config.yaml
n_head: 10
rope_base: 3880.0
parallel_block: false
init_std_up: 0.0273
optimizer: "soap_variant"
steps: 5639
Each number is 128 + 24 x the weight over the matrix's rms, rounded and kept within 0 to 255. Layers, rows and columns count from 0. Numbers have three digits each.

# layer 7 MLP down (transposed), 1728x640, rms 0.0627, rows 642-713, columns 576-639
133092126134150121188163085081078136128092111143152103106138108124171150119154142155075132119161132136097098151116075151138147133104081136107134148144157097128117177120099072145101152160082132
115109129083093163113085130108139079144116094103129161114134143153127134108114145066151160139114151116115129099114094177111134147145173129132147139131087154152111152173158133173162074080131164
099109142090135063131151123183134126123095130122168090087192136143151126094135121136133168099139126145157170122098120120191132160113096087121102132106135094139143113168147096146130134082080144
138127133137112128122133158107112094123146158150141103108174149147111121146161117115132134135101109108133139167153146107150108154176131164124106129131115106118143054115079113111111129134088145
109151135118130114096102114137162122117138160126088137114096142096142121146126108131130142117102172128100127177136091117086178132080160107173175122140132135124123110177163119183102126103155130
115116086107072117156118158111110127104125121094155125118137149167193112119148141110142118122166093123152099148170122110144162100140161153140130197136149130135147119154155116157129126118118155
131133151148105136120109107160178144118100113121101146176109164092153106096156158101112096133083156101167089159148134177112100140099097114105164160134184081121175151126116139163130119115129130
150133113106151106103104112117129153142139081133155112119164111082087141157132137151167130128169146119133142135122161142132123113117059127101137137102136145140109112146122131165114098100098150
125156112141161121131148141165121131132168122095093173113151120149135159139152155079117141157111085151147150114106085145123136124135124148143135098064137147122124158102112119099135160094133143
140162115133126126128119160134101137154159140118075114120082114121119082111126138117143116116119143110169196126129122132147147182124122076123148107116069107119127145112108122162139120116127109
110165152125123119139077089158108107123106112140176130121109117143144144113165136178116154088156111110195083127170134110168101182139140133114124143152156111098130124136078137143118135160148136
169107099137090125128147120148130140101115121085141157116156120135161129125108126113163159159145119152084137116099116123115085106129123120117151088105110098123162121136154130197160134138155140
157090142135111106093132130149094100128087143170099131120118144123144088162177112136155148121103118110137108136085097122156128151122099175146129131161118101114174127114133150131108142096152118
138076194114127107126154133123152129141117137127126152164164124143105118094128120112101128110161134107097120151146110101092121142161143163119109129122141114103182120154106131130113173101098147
107120128144136148153072147117118162162160112110120187154164147134132169134147142126092142126109119142106153117161129133099147143122088148148121116118113149149108132075095117160164131136110105
112100160104131063196123143170133118093126130135063085104106168138151121155127147171133122107097118055096107131095132150144122142143151138136139141130132107136129107159125133101141105115133168
098163115096097142122122172128127098135138092121136126113107123122106126112140126160107135087155121096135120137140153114108119151179100125158129138150088087124126102136109101116137127090143149
133100148126154117134127132091116131112137125116117116106142145120111157154114125117132132167116121124146118126081105127122103155130111164115096116117136155134120094139068124135109120158151171
117146160160121120145120165133096117090114162123096157128133122134124106171091120131105107160161129114126119106117151091138099137117105137162154168128130142140129137107147112125162133138100104
082100123109112175112133125114141120161160121150112114173182175125095117125137156172114129119126124119102158108133186075118112129176137110147128134137075122125098098129124137106156117116147125
123128161137133124174111074155124084147126133110132136106149109169165142122141132164148147157097118114133107153104141128106125164141151153133168152077124172130145139138083103096129136155129157
136084103091130146118085144126119098137147173091173115114072147137138112107099126095165153155124157143143092093144081155120135074090135118170126102122102143099122127085167146123135136113141111
134135151106121122111083160086140112129167105158130119114127161123113135085105122154114110110108132118144112129143139122114104096132093106136093084081153104147145113125104101112141152103151138
155097105128130118140092126104110165115124130104138164103103143174134124119173112126120113160118098096121103127112093129133091130078138140118134168127155135137123130103118098098086126103102132
104129133147159098147142118106121130140143149096113140075124091140167143151143101120111122153144131162100133141124147184117122132152075163119126095144123112117129098143136140133179112088135119
083112129186129148115133118153103166116144105179087143136116176085127149073160114111092137088147129142133113098097134118133137163135095105140132133127193175133115147145108113163171144152186169
136147127054153131140093159121144125129111152124145089113149103140158136154122120128112134126128137126102121150130122130132148115121118109099176143145126110121151079086157111134113112103173089
098103148125143144166110125142126150117138145140160133095132061136125098153102134126172117133134136154098168140140149095081140109123121112139121109142112087090111155128158120091142113082139133
157116125086150146153139139093120124116132095105136147165144112145143111090128141137128117123121079088115140136153136117139115120134143129116119102115109115130124173145137147112104099111093153
123152140147139127155128133176116117131135141150139140118085125136100139096155142112100098125151141121160084126147146086088093086146111135100113141143134101119156186146107154119106107164136130
093132132131144094134121130105137154101125174126104131126168113121117122156110110155105117141110111130122119141120129116142152123117145097124156128111138172127180117116168121083170135122154109
129118080154121134145127085138128166132156148096135137114111129134101124148128136165114144165094090136142111140131122107098155135159122125141092115113141129126151105149094093158148131122112078
129149171117115129114172090132116115115063131136153178148152179123184119132126116166141174123079110165164148089150143137127092158128096169169128122063146135142128155105145146124120127104086141
090146088114125144137160152144094156119109124148125155124102133111131137142136125154151084138131141095132138117173176109091112100164134090125140126110103148094146101123094145152126118117117139
134132117138120105131130113165122138128125143122109155129116110142097148089123139116125172107098145118144135123108151116117152136128083123136160152111112145154163126126157097106137184090118112
109147118162107101131150137133102136123129139122098128163140150153121111135145120128152101142061142121153153098102152155102153130153164107190101129131154143115156093110167156106137143120132109
124119109135130155137101145117120110162114150170106114149165119126136116138175135109140126119111116117129153142130131127099101121106103128114109119132137120119157099124129103126130120119129145
120131109133087181141109090174146126137112128165120133122151166136134118127112147099164147094072101098099105115120135123094161087203126100148098135076120151103113152125142167097143095140133173
104142121109131171167107118137130107125147121140109120102151106127143113134120163115109165122123146132084118111129113126138056132134095118157143062135155094118121132128115144140107144100115108
106132119123171110138128128157167099101125118143151150112136087098138140144122145128144176084157132133095174111143089143141135148109124128133143155169106126156128132158100140137120167141118136
149149127136103127094133121170136130132078134085129125163160129144140137119118156151124086128103131140138106138151140164156170103107113128091122118107128065112139150111091091167172155105157131
081137106159151151125132108090140111085096107131149123108126158107141138128128145143133142154100121140113108101121125108115130148132120131106148117113098100148124129112124092159140133144148136
114107115115144149103117149159164151135096108160123107135112108149065152102152102131102092121154141080118105120112106127123093112114122152122172162118159104144119124093120086102130137136182120
126176096133123087117120112190121150135140172148123123138147168124164134115108133098132101126129169115155130122147122129119081158134123175140161108141131103134119126158132171087069118160103124
151147095124108134158107135151121105125134105116086141181120126146145156150107133113134128071104174138108165128133099151124113142118155133134165071146143123101102160146132122140128133152148151
177085144117132087124127139098124128114108119119098124112102106090148169142161135130146150125162120117106131096121137110147112131104129134129105105113145167140122117111137134105156108130168115
111116165159138147162147148172126117083131103097144111113136106095137138120113144106142135120131165145110122094125127145123131143113136151095139115108144147125127142125111107103174102169115125
104110118132133103166145098152128100147144095148082106108124110136151139120143085113114166127104136119128115121119090126122129123140097180141155100115118085123129163134132171150102129131093114
125134129143128161117124136103101128101127122137145120108126115102127117135136160133113105122087084108180127108098111160144121130130111144115108101138098170145126137140136123151127087128133098
128130142123063127097168119134089169109139137106099133144126119141113122133159126132146124126139132129085190145130145160159080145130123141161130119141123135118157110138110158127122141160137117
135144111122127113103142107158106162136178136154120152156133164160132117115111157132136148130126112101142122079145101124134122123144116159156110117105149134145085079140121133118160126141111129
084121138105114127127141104096120129131141147122129074125090136121132118071153104108101115090121144137151143151122126140093157168150106138154112114128151109143132149118124127090122128112121087
129134121123150124128147134121102142134128152134126098155075161091155070125101171147150072136194114104093135140047129059128118089126143122148130118132143126135127143094106135127151139152119152
074114112108090125120160162084144153162127110140088151158101154136117134132140160134162126153123129128123104151149108109126107121133143161155122154133133148137143114126115117151131110117155112
106141078129138112106131127105146111163172054116021119138104144117177131147132133143150160126122123130123158127107110149129100098115139173128158135144173123124117150168126119128136134126099108
097076151130103109101095118177099118120162122159150127135148115111055163109101088138122166142119095117131131102163138108108143137091169076158142106087146089094139152113073075135141114099099162
127124090118127123128102096106133099108119161117146151143141145124118137122120153153139148132143119108135119074138123145137104098135107123101128141127130152119120179125116124103108127102140143
112069142119101134167088138140138168117119129119127107135108144118153162127126108153142066136102120126148141160117107137171142099167155103127137107156145115121119138122144156122076146128153119
166139135087153110111167087129089089118143095119143145082128145147158148143133143121169147115142166108156091176145129138124064134123090137128134103145088092114137109127103162174116110152106137
098170111129130135152076093112099158135104125127137119115120176152091128135161103100129171132178098118100162148135146111145126078127124140123165151199140127133096160110160085165165162090132136
100152155134126128104138115165086123097078132132114140119139150157096089084108154144120105110130125122107138116154093119142116114115174187115154125133079168135110115146121110152094089101149148
157143118127157086152128142166101137106109145093130126160169159099177123124096093112112141125139136119123096124093151129196139097183161091146117139127115132153149145119127143148161124148161132
094134116105097148101142130094147137114125119147126096118109150140095086159128090141092163096131121088179062117071137120110142103149131135148121102142137161166126096121117116161111108115132148
086148146131133152127170097116118074082125141134139148107128135096095095103128125133135087127152115103172120075096107137144152112149124150175119119130159120102139172116140127104112086142111109
123094143126126112126149140146125134147135150138149111120126077137171124089133137135122109129088130118166100153158130149138136109109164112178110132158136149138117137101120111142097145129123150
117166088151123121118101141124108081126146114143131130094173131127103123096129138115131126136160153120129066085089137145109166116179185106135100166168103126141107125115156103123155149142143137
113115153108089147127139143119136148170042104141078117097138114170179131146150149113147149117140126137068099135127111115125093103110157134128142110116137115134137114091116095140130133142120160
128126145141132107081110112189137146131122153098112102126148079154107176132110150131175145150104118185089138167111141070139142122126128178159098128148144133140142148129121121149142200154152138
122121176153083161127126132082167200136127198165151121138196154130156141166102135174148139159130130174125151129119124087147141102138148142136114067105115147146160146128126124134111157154106166
122106113139150102159117150172120127117112128109157133160127146155169140119141110126146090102105149135113189163143168176116179158179121155127114137129151142130122108147115137107128124117122176
171090120121138142149123140111123120107149168119153086119124127116129148142144076182132149126147088138094101156128103170139099154080150137147165134128173139135129084141070156070121131100154141
131141145172134134127155119095097107127130100161123150137168139101147086122107141127149159152108107117107100123143143146113131120109167109125140088122123122142121173125104161074103138101144145
# layer 7 MLP gate, 1728x640, rms 0.0679, rows 643-713, columns 576-639
094135150111163135095136124109140105124114150101112144094111121147123147129104148111101171107172130118148119115132102106142130108106123112084116140122108118115181129110080107095115138089147095
153146123107129080136117129184167161119127114147166090151177139126142113103108173111150091106133167142142132117130113143162142130118102137127121157155167102106095108075120166106151128127104110
070150156109108119154098066115143169097141130141123127136154144117114164123161134167201136118118163159167126147131104128110154105135113139142130142103134130117146163119148148121079133117145109
139120118144093153153121146167122120084106142116145118138139110145126140141174151122107103144105151095158153155106155173115159107162147123103161100135124139135099105161135126098128106071102121
123104156117117184160138141129119139128117153160153103131144174111166109103132145129157107127185183113130160149149111092116113095151105135125154121143120137162145126154121127097149108090123119
166138151103117137124160130133092078122105150094107115133114152181090163135139140104138148120096135119138126137126154118105146136157138099144125103133160117116145102139131127106132141130133109
108127110132128135091125150153098126124084136135150111146111150127120113123105138109194118101120107111130132127101115141175157131107118132100150132124169131166093192109160143134099127127110127
079135127175159115147125108145129170152120106133120107100100128100156173145120080125156114120107154145127160142084113080153123093129122145110158142070153160090127138154130186113103112125112101
111139146143120082136168116174115104106154136163133151124107132138139102138123145128153145156106134117138136151108121161089100109101110109156139117103110139160121117140087089117127114113119124
195109137122127120119091167138127115090127095113099118138151113134146119133112124133122095108108139129138113114155167149197145130115158084140117181124122151112117162074161137130121111131105119
165127058173128156126117137162166121136141191144148149077137153126133118083112090088103100101123156147059122111116093077137143116154127146093168132109129118147157134111106129080145160080191123
148152094172156128127072121124134152137115132137136099133129102143115106168148146154148110121139124101147117141135126133093150108112147128157147146165134172118134108146135139091126132146085123
166164175110099136127099123101173089113140121087097124149141128097081105126122114135137125123136128158128074112110131074174099095100104114113100117164151149117109118137142123148182106112087119
115129101102133147052138115111165139159131128095129136143126137107097096188115141114099141086125125146143101129149133105147157133143156145124126154156131143118130114121163137104135108112128143
122161141074089147112169143145113081134141141152102131124169119107083184165154114149131093116114134157131118129125096119143099142110117124139176177131136167104177137142138155113144130132105117
107089131129104161123152181129150117088113139129154106121129108159121154108103158136099132117124150151147104133139117086149110120134129124110103108143122129115095098124096133130164132131127122
106089148105125143098144132082134113140124130154110102116160167129145135126114129129150145118154129171146163120109152152108071122145119126117128154104118153103094120132146115116119123133145160
071118147103154126148091155127141140098105122158139130136117113082147092120125132169124106128129143120129154093140109164117137117107136168100163122139103085168101125148120122094104109107147134
095117134101154129135155132110109137128100134144128144142138102137118180143116082156142133144121168107133146137138107138167095129107122117085150104114151106113112154078146092144104100113152132
167108137118137106131065109141092171108177168111098151150162087130149135184103121067151097160157138149143096134141136152114158122160129119185099101128132103113117147115181106127122158135123135
128117131148117114128150112108120130110144109146135152099157152102139110140122114129133092126144144163174127084124157077114153144126106147125176139179144081109093133154103166178143110159133113
072143141099115101139108118123145083132082122114175135108148131120136091136101113148110146125110141166096118119134093145133142153151152095108128145135141031134145115092168119171152167136124133
135102096142160138200109150157125093097154104108136158132092103153125157140115109143125141090148140113149137139136127129132146134122122125143095125117145162129137092143145147086164117126134127
112163087163106139095149133113091145105125098136167146112132132111113107108143156143115159147145104098092145163164123146191170096111101143135158098171160147122158086145110149178126086138118079
148116101104138149115120103130139118131123160140156118140111133157114139114117154121163108101133115144157134128106112089126111108133173138111126109162104071158147139096115112116121125136135149
118113082144127179109122130145100145095113139118120167148147134163059177091126130146140129132136091133104122126102131150182098112115147140123146216135104142109101100150128159131097121133128088
155091127129130119097111173133107119138137149125133126149158127103109132139130118133112137100109105130159117134143168158111133107143137135170160126157084095159097164138088133133095154079132135
131121132145123123129140128105159140115121113134117114091202111121162190141140113114160122142110095148117164113160133137095148121136128065143142106172198148118144165140108119149158153062127105
151132135139107155137160109135116161136105119119130105125190152123097135124148113121118138089106105112130158131152123115122167116108121144090138113129136138120137127154103117168111090093123140
150145118158155103114127130093099137141113105103152124149085133113170098132127156118107186098114128149125107143134149118147086145117150119112083145160192143180162117148140138112159152090137132
154129128119080090139125113152087137114154121114118141131166106142112114112078135147097165093133136067116084169154120106156142117141100109123098156175099145098147170127126149141154121093151144
123135113145119152128103148084135127121151125152119139123137137164111131113119152135073128130132138117085136135107110117123092084104150143135137128107099132085153135131136125128165115149130147
112122101165148105094148092120128153174147141163110161113107091150100126108090154131163125102143129113111145132122152153152141158162185108129090120103150105122095082114131108141132172112109140
131111185131147100133117100107119132138135138127151146153117117158124145109141133164156123089132132115155146125148054124148127127142125138103133113114082155162131143151125128081132121149148105
142099140139106118141136143122129162133195140135142141115120137173099104124140136137163154126104130156093111134174110134101141123151181121106099166131175134137175136134124122130078136138124114
131102160097134115112103138144176148100126105138138092122160121168111107102128113103170169107141128133134109111118132120111107153124129150111101118104169134155123110088109178113131162092108072
095078137110145167145145121128136151095115100152126095122117120103123102123119166162117161136064136198109163108143087127166146085152113090101132105154096111094101147162126158154120085145163152
119129101165111144133132096145081160113150116128107080186125103087129112099155158102132107079152106176178136142099127066126132133131106134147133154080157113153153162096124117133115105121161136
148140127171117086128125153133176140120114138143141113169161155112136161152191147149131142080102112154097104124124103109136153158099109083122145127160115195191141159117109147157160072156115115
121114135122123164088085102114113182136172149136106124148133161122120135119145167156104125094136099112093136112133132113100101123122155133130144090120109123145101111140166124113127127138140143
168154115110129147098117162115105117118137152123171110107164120177131144172099099131134061132144142115145096135095138117126085118139145162157088135088110152117131133133096128077141133135096137
123163096126107142149134132144127097148121147121103133140146153123119131123128122162118152114154171162148146099171146123156108117131096132133157115127126172073137083128147144150113152146086106
125172099146138069093148137148106148156165130132165156133105124132113113077109157121127093091149107132131097097134148129091117141170149146152180112103138130134166138150165123124141121087135124
137132116060135148148138119130132126118094125131150129159134112153124099147126102119159185103106134151113152115114136132183107113148109123132200127143110149143137158123116123128121094140125113
133153114101116150125152077133138132131120126144129082125127118139099132119137089130128080126117111136152114080122100118149120129160102146081144117131122078130116150139109090140112163173133097
138153138126143163131098092147194165153153127129097123157151155102142147085108109122132137155091146060134153174106140127143088117134120089122089170120131168144145125116134105128113058130132136
128121133131103114142123123086103108137169143139124093092149096178100106140139108135157109120118116156135150150104144110093115110080117113075171134122225135087112097122118126136189145127112137
132140165126141109148152141136144097167113138088099138161130150111118163129107121086099141113113177130108131162167101116122190139112118100157166153125114111107138136106133149122149128110138175
093128107144115057138102075127157143123135148123084121138084167129120138118135110139102093099112127135108123143149117143146076118142147120097125100131144121154106138154130134165112044121095120
155100164116124126150100114114107142116118117134133143121076128138085143136164116161151141162099118119162123144095113122171123162176128144097142099097135104115148145136098093094136119129103107
141119160127086111119138174121176121171134118147156148129144149139125091090144155131106145136103126061131119154157152136132128134091134132115125143119112114099124154125123143103134121117137128
123155125109129141152115145099153096137117123110162167129126102141134110121155146120156127093145105096107120174099067119107141150116107119110139146136111121135100117126144100143121140132130096
170164160085142092117111091141135117113157090141123163095130093093166138080128117119087110130153165116107161142118143122127088113127074086158119154128162114148076146144133130117147124132077198
153152118127109122123106114164082046133151135163124110139162146107108143107138104133115125139107167133135110123152146114145131119113101084093136112120126088107156129090064101088121067127152149
132117108110102148130139139126140140103137132137122140142118192111131141116156111138140131117132128131147129131119087149110150102103117158132134146195185168180109090117185119085171097151130123
119134096122122128167114138107143165140137134135102126130131089118100140131095148148131125115109135139151145123086106092142111173130116116125137120116160185151132149172124111129092116133129151
149150084138168131147132153109072129153105161150127117103158150121120138145131118140151126120126134136145117100130080142125135130121141120128119135141139116140123120098126147122120151120176130
144158113152143100134144099094116108141147175149109119135148113133143139093124143147117130098096136171119115114126075111100124077104104140177135102169105108150132160117121178137133096207087150
111147185158112128146138114114118117094155148136127104111141091134111133145107112124129148098077140151137147151117154089128134135126102163141134174069121149143147098124085114128078110130112181
125092103146116119144141152093106106140156111124143134143163108138137138123138108115093143137135115132147118101127137090131133134116121114104096125118163189150145167140161161087126107156107105
121105140144132117163177096123065127179133138167104096178117116126145149104104118132157123083117110182138100108134122110151137116133122116151141145086156101067155131137131099127120061130163125
119127129147104121129139129139154144117107146081137095138139149118164125085135099130154138109158169146155111148125150131127118149117125152135109185137136140161099133145141139115141140140120118
131132129158146081131161128135079130117131139118113098140155096143144115120108092140138161138108123134100128125116188134109043123139117117104142115116163139109114172107149109116153090133107151
172131169137081155137095137135143132113117123156149138154135103148109072169110149112099135141093149093140107131102110135123140125132148123155109118096087113103116111126135151116124147115085148
139135084097106140142154140119142123131115137123128126131142178162105098145114135132134104093146125172152127153101115104090086162128112149140134101142171161129109143149137143105168131117106139
109134121145151147126151108145152085169120143132134105089125084152147138169108122075162108135119076117090133173134123148184100135167118142117135139153112173168136114159117167124111173139123150
172115120121163189150137112159100106174155118138142107167153162126156081136111099131078159107166120115117166165152112135085121149104050131140112126148144129145138139158159130146113168164165102
147159128139113117134091129097097145123160096098108164154148159094103147126132186165105162137124137112143134118150152164094115112139138116173110127110144127129130131111130130164124140098150145
126119131128137119123144143118154116097101122124156147152103117131103116149139168125089138097145166131111124163146160122149124166095118115124135137077134107157104140115119092111155137155132177
140066110114080146152080132157128127127136091130167124133097140079146140092084128123142110122094108140113091125108146104108118199097089135126131166092173097113125076128083113132102123104153160
114163098122087113141101162107128128133127146123154154146123104151110150130159112147133143120097093122125106142095137111132154122109125089123132120134156110141152091143126117137115098135101117
# layer 7 MLP up, 1728x640, rms 0.0703, rows 643-713, columns 576-639
169122103186110138143134155109203113081116097091119127127130109127140152121122130118144146131123077117104102158167107181115163151152170124129108096095084162153162118120127108154135105115134118
116155121142072131142127119161064080112156120156175135130151143148131148122160140139134124119129150079139157117135152142098207135164104120150105180146148162114129097095145152135134142132107116
076097150093172178084138135136146098103136094123122173165135130142146107110142090115120139143099159072128127130130134102115124134127184136119086120123177116154099126116129130134137112175137118
137143129109087121138155112109098109130132120168136155145184160122120111130115154098091126128144091115136103122117120131152102121123099120100142090075105132127118129141094177096117106115144128
158170086121169119109157177113160162172130103147138152155098112107157129123135109105126112119099129092134110103154143127126127112076139111152148155149129138129143153120154121130183117140098064
108103135153148123140119110135078153108126151159116154156141143098135143128149114130116113135139128092108142120136116149118123141124149113125155109102131095133134139172129156099128127082143132
143134133156075111151090161127119109152129129120140129125114121145135096129124195142156125143138091151128115132164121105190142142137102132148145127144112126118122113154141130108170132135124147
104119137137137150160156133132136140103132149138157121089154078136153109133118113102118124108093162123145094114097133179087141160141085121114111135124121139136122153124124121114133129156096139
137168101147140143179140120161148066111155128117116147146129071147126145154096140153136137119111116149123134121150147145170107153147162146125136113163144165102093177111138102147165131141153103
131130175087144106143130122161123139145115099151128121163124146151086125127150169127138133146124085123128150118111089137140142140140160144146121167168100168123129136132129137131136157112133138
143098117125143174100097115129158137140126106179119157100127120160098093112152132146117089130122106125159162109096137161154122090169110064137133142163097075147130128160112169171091093068102128
170120144160104164087125144164108164103092121172144143122111114127175133159119130140103118112158138135122128153116161081152127223104137129130127151150197096130109146107113180147123164119127166
109119119176138107122134127143117159096145122172163118118118137158154150154137145113141126123106140122101134166083132092153123119110099148102159117119145119147103149130131159108124148105159122
149102131129154118104152122146144139142162120145151190138195163116138163100155120110148118150148096134064154097103151170104117146115112141144118122126112142116122137106104116153140107093096107
168136059102140139135122124116139145146117105135116139093146160148133148148098197091117112093089135161106135159115132177135119127184117128163207110096111088175126107150125125110117120154119138
128141110178120130157149140095113143104140133117144152113149117106107104111118105128126113117127147090129150148095121147095121123144125114114148172131145138119117143147144182133141099130145117
135127137148134098125101180093141141090158116116098166131152105128154125143110108143111142104143136158108120159153153091165153128157089146136131137114146066154141130121118155137124133113135124
126125127131137147149117133133119156109126107139160116149111108120165115157177132137139092119150136167144139109136110126171124118113117121140134116110137120122112096085090121136134125124080149
165137130113115069102104104129161120121100174109112120168121179130124135151145097129102112136130142145118111110096178122139149156142128107172137146161139133115168125099100129135088138163131148
125072141139143131097099109108129140104171156142164182109117107142161121125111099100166110122142114131177098160124142146115149110170121131135126125129120136101117114108174108127144146184180083
170123127156111128151140139115107182123125183127130150133142141129121108142112080109148141138144156158096078133106149153115144059147085115146136060158138116146099138087161097108101121158123152
078152122132140121124102106156128152146158150100126151089100158142127123132110159087090133109117131130120107111142139118098105123090129148107129159126157082168153139111149113120129186129101142
173114120103134139119084164124130134102095127176134180097092087147126148170160204120088140125147081111150120134089097140137124134125106126173110160100186101133163093157133124145139112102089130
126152142101133141130104175094132128144153129136114134083108087159140124108096124116156142102097125138117158142130117147135172144170082141146167137152111126082160130139133091126121188128131135
106091150152158106137096142103100145121148098115108138114119117121119118130081110117107133108126092169136134170094114141136117086134127105129175118121120125141170160180114145137156134145112159
137106112152167122071070154146160143146156127118130121114106109077112142128118114107080150115139109107139144108104118144137114099107114157118126151125124146130108126135112126166141103117084077
166149120106105091115094115133139139110135134074124112168124130150143112166089141145152140148061126113119108185152111138177109117117151131134158140115120117130117105141139147102147137130140162
153137164141124127107149125106130119158134126111126114126113178095125155117122155122158111111169128156131140103150158112116110164163115135119128127162154121115158116123147147104119087172131205
136110136146153134088137138114114114107110147149130113107102104162113121081152113164106098119086114104119142109120098122149127138161111114162104141123150120160125112123104127119180127151137121
109132104107147098101104144148095159161149142110126126172158134140134092151126116145116100138118168151120164154151093111133167107152141138118155130102110100081163134134117111136144143179141127
174127139165112137100135112152149140122200141095114146118145110090118130128119160094113152098134097127094076129141121119101174171155118137104140103142123115148127080126102156143146132125111142
119143134132097145083125129129148122166179143167126098153123106141110145121143150161167125110155132107155164182164097156140141113061109087149164144138097113129115145136135134129099176161128119
112200125160115158111112143153127086104099091151121137116118113090099160153177138149099124135139085118145105145150166129132091137172105151164153138063147173128125129143124171121120133096161138
149130106147129092141143162094119115137109101105133125099125135128101102116142128105135133107093128155132131118159135120138137149104139155086177128102133110117157125112117089149110119101090127
127140171147149127116137123150100130115156159117142131133112124084140090133136129124148127112153118138106168144112123129133122153111120127096131145133147082142091133150138089161170116156114117
130144126120120125099075159145132101105129078101135147089098111104156162126100121121112125143119154127124120113109112125139166154133091126110133142117141149097161145138123123128143125101102092
110174132099094116100141099144128105128130116179130108092169130128127103130118144102112116163147093130128150099122129099132126131163127102140098098117106118124122133131160104109140135103137125
154117142118114127126131146178108140151104105113148118061136144118142169120118105139128156135104143115146164117125157132097089134155174101120122140121108112094125141136139080132171138110126109
102117121087141109101120132101120127150093185159138101145128170145120119124141118086123125158110186081117140136133109133144133149142106155149160151154127181140127154118146124114156141129135131
136171140171149177111124135099120131100151120114135098093105136158115127118146146114151107146152104139159139117143135106121144138146158122124117137134109146123160124122148159106149136105114137
113162126117115165131147151104128159122173168123168116101130097085155146137126172131163085108158121143077130157114146148185133114132149136127092139139145118165160111110137144153157161121122129
118119121099145144139150143097161118135139144088076108138099119124159130088140140123125149119131096090105132120097104144128103125107148036133151154113160098139187106154104129109148155117172115
160144096140162023108108120153159117146130170135150110117166099123131134125099122084137144146171109097117126117113104119110139146121143135117136117108104137115107110135146165117116156113116112
169149142130164107131135129075132135115188173124114110194176141128121175137088132179131148140153132085095133127136146151142164108116105135114143140151104132107133099148103143077088143158125089
114173130125133128100141125135149074158114118158140103107139130150119135151149117125120175143118146096126137129138168110146155127137151143149099131127100171119151141130118127145156121114120125
099097148129174140162147147109122113143117130087094176159164142149157129075080139108119163139154117176107157137144102183108114122158142093169162148106108141124153120141143095123116105147135110
084081122115120123137160166139150115181149138171119140096144143118164131136101117126080122138126101126121103160092143103127174125108132134157141097144113108096132114106132142120091113112159148
073092122129105097177124136152167133124133173133113132135134106150110173117115079103173175161152176162063137129160126090123133121137135112117143193133172096099124132142114112094132130106102143
138125128108109116101125155109118114141107112122142131099147134197133136176115126155125132145115122146154152137049143136135122127147128142141106137107171119134190119092104140115129152118143143
105124126133122141114165105125105152149154136116122096156085147127153062112144176125123154135137146147119095137131145139088067192133163109133141150145149106110165142120141166146122123122115121
103154125117111179099170129142125146143102112111131081119122160076098130138108113147144114163143161139119093111107132117112132119114127123138095119118121156141121141120124156129190137120145128
189134085075124111107091100108133152136172128144143108131129123107100095132079146121124102099157136098137142135119161139116133088109113171120129133150113144147113099102136115144142127123118145
120167128123105108135141115120122141133117141120143151086080082109126136122118170106148144133148097096109098095125175136156116120098126192067121126151143107163133152126113128113104123136088094
127139149161159098094123142103144127145133108097091102093089174112123047156096111116129182127137131132150142131095125163144132129132131177130151115107086140086178127124135105148107112128142123
129143151156129150141166129088126126203156106171132155132132123106140124106125161140108123137134130157110119103131122090127087148140156121153162071082126163134116128181082091157123128087132127
106145131123138150121126143102137135142137102140114101124135128138105127144118113117158128134120136113111149163166114131113158110154135128128109135126139122125121144093118128137108108111112117
143192117119119146123135173077179127143125121128082130122159121131147107188115133167148118152149154073091111156141128134112092145136142153124136155118145101116118158104140164155132152100117135
107120150110140135149098126135118098140125106136128146133129132139143111139111139094158151125124100149103158170098109125134115109133173148190140177140154088146142146137126156101137125171125102
121100060104118104107142129154192115125128083112136161156156145109137098156101101128115171099129122134150134173123101103125078136139116199148129122161158116173147120138122105111114112130143121
119118124124110105162156116136145098128126127119147145102091135138113114118117126114151145102153133131108156152114113169113124112147142126131140146097113113127143090084130135155108139139155132
136095124107153117137098132107124090184127122113120128147176079162135166118128146136125103106113143097107112134111096166164131113159128125149088114085114166121129164103089128140145137107158115
151105125137162133123149099094096153149124139182162142146131101158130104171118139115137153152108096124099095118142127138124137114106124128110101110115090134106148153136157133160110136089150135
143177142150129110144132086130076121136139126133166157106119100112106143086104156095133100123165116174122121141085123159154161091123128141109109120135134108148126149137141136157164173158119128
118129102132123131125153106090113105121124129110088137127153140186130101145155130147139141139147138168111106131118132140121143085139121145111190155151145132158146108130101126145122126142117096
191124148100135143110132108097170120121093120120129081104095125125132098133122114123120157118117161133157156134147108134118127128161124084105134119141120138127111108115111108143123107149123096
166082118145144110133158156086184172079101115147127109106105107141105120104108106169112110128109126150140134148135116137145119108177158160139069124122137100139169113172136165106131144091136129
145131112138121090095160156127113113130138151105141126134114119155115171071100115158171163113110121132109107153120160152155105132104214115119131069147137148119090096154146140127085162160138116
111160151107136158118136140139130072142120160138130143104087110141141131104125157162107135150172115137167100155125169089150181060138124150144117110110139111108145108123108144147095180148145158
114112183113158111137098120096104104139100151132135121129131065096086128105115131093160118093107152139120141141177191157137122138090144106096085163141092138136112155127121147117090127147117118
133127117123145098157093161144165136133164085128146097120095136086120115123124108129145142089153112187140117113164134154103084138142151114136163108155192112148107118081082140124129145125140131
169143116126185149145116059114108117142183112148118105174141156119143150157087088103122110130160125131138116157103107136089118175115104124138108108129081152141111122140132115122126149116101138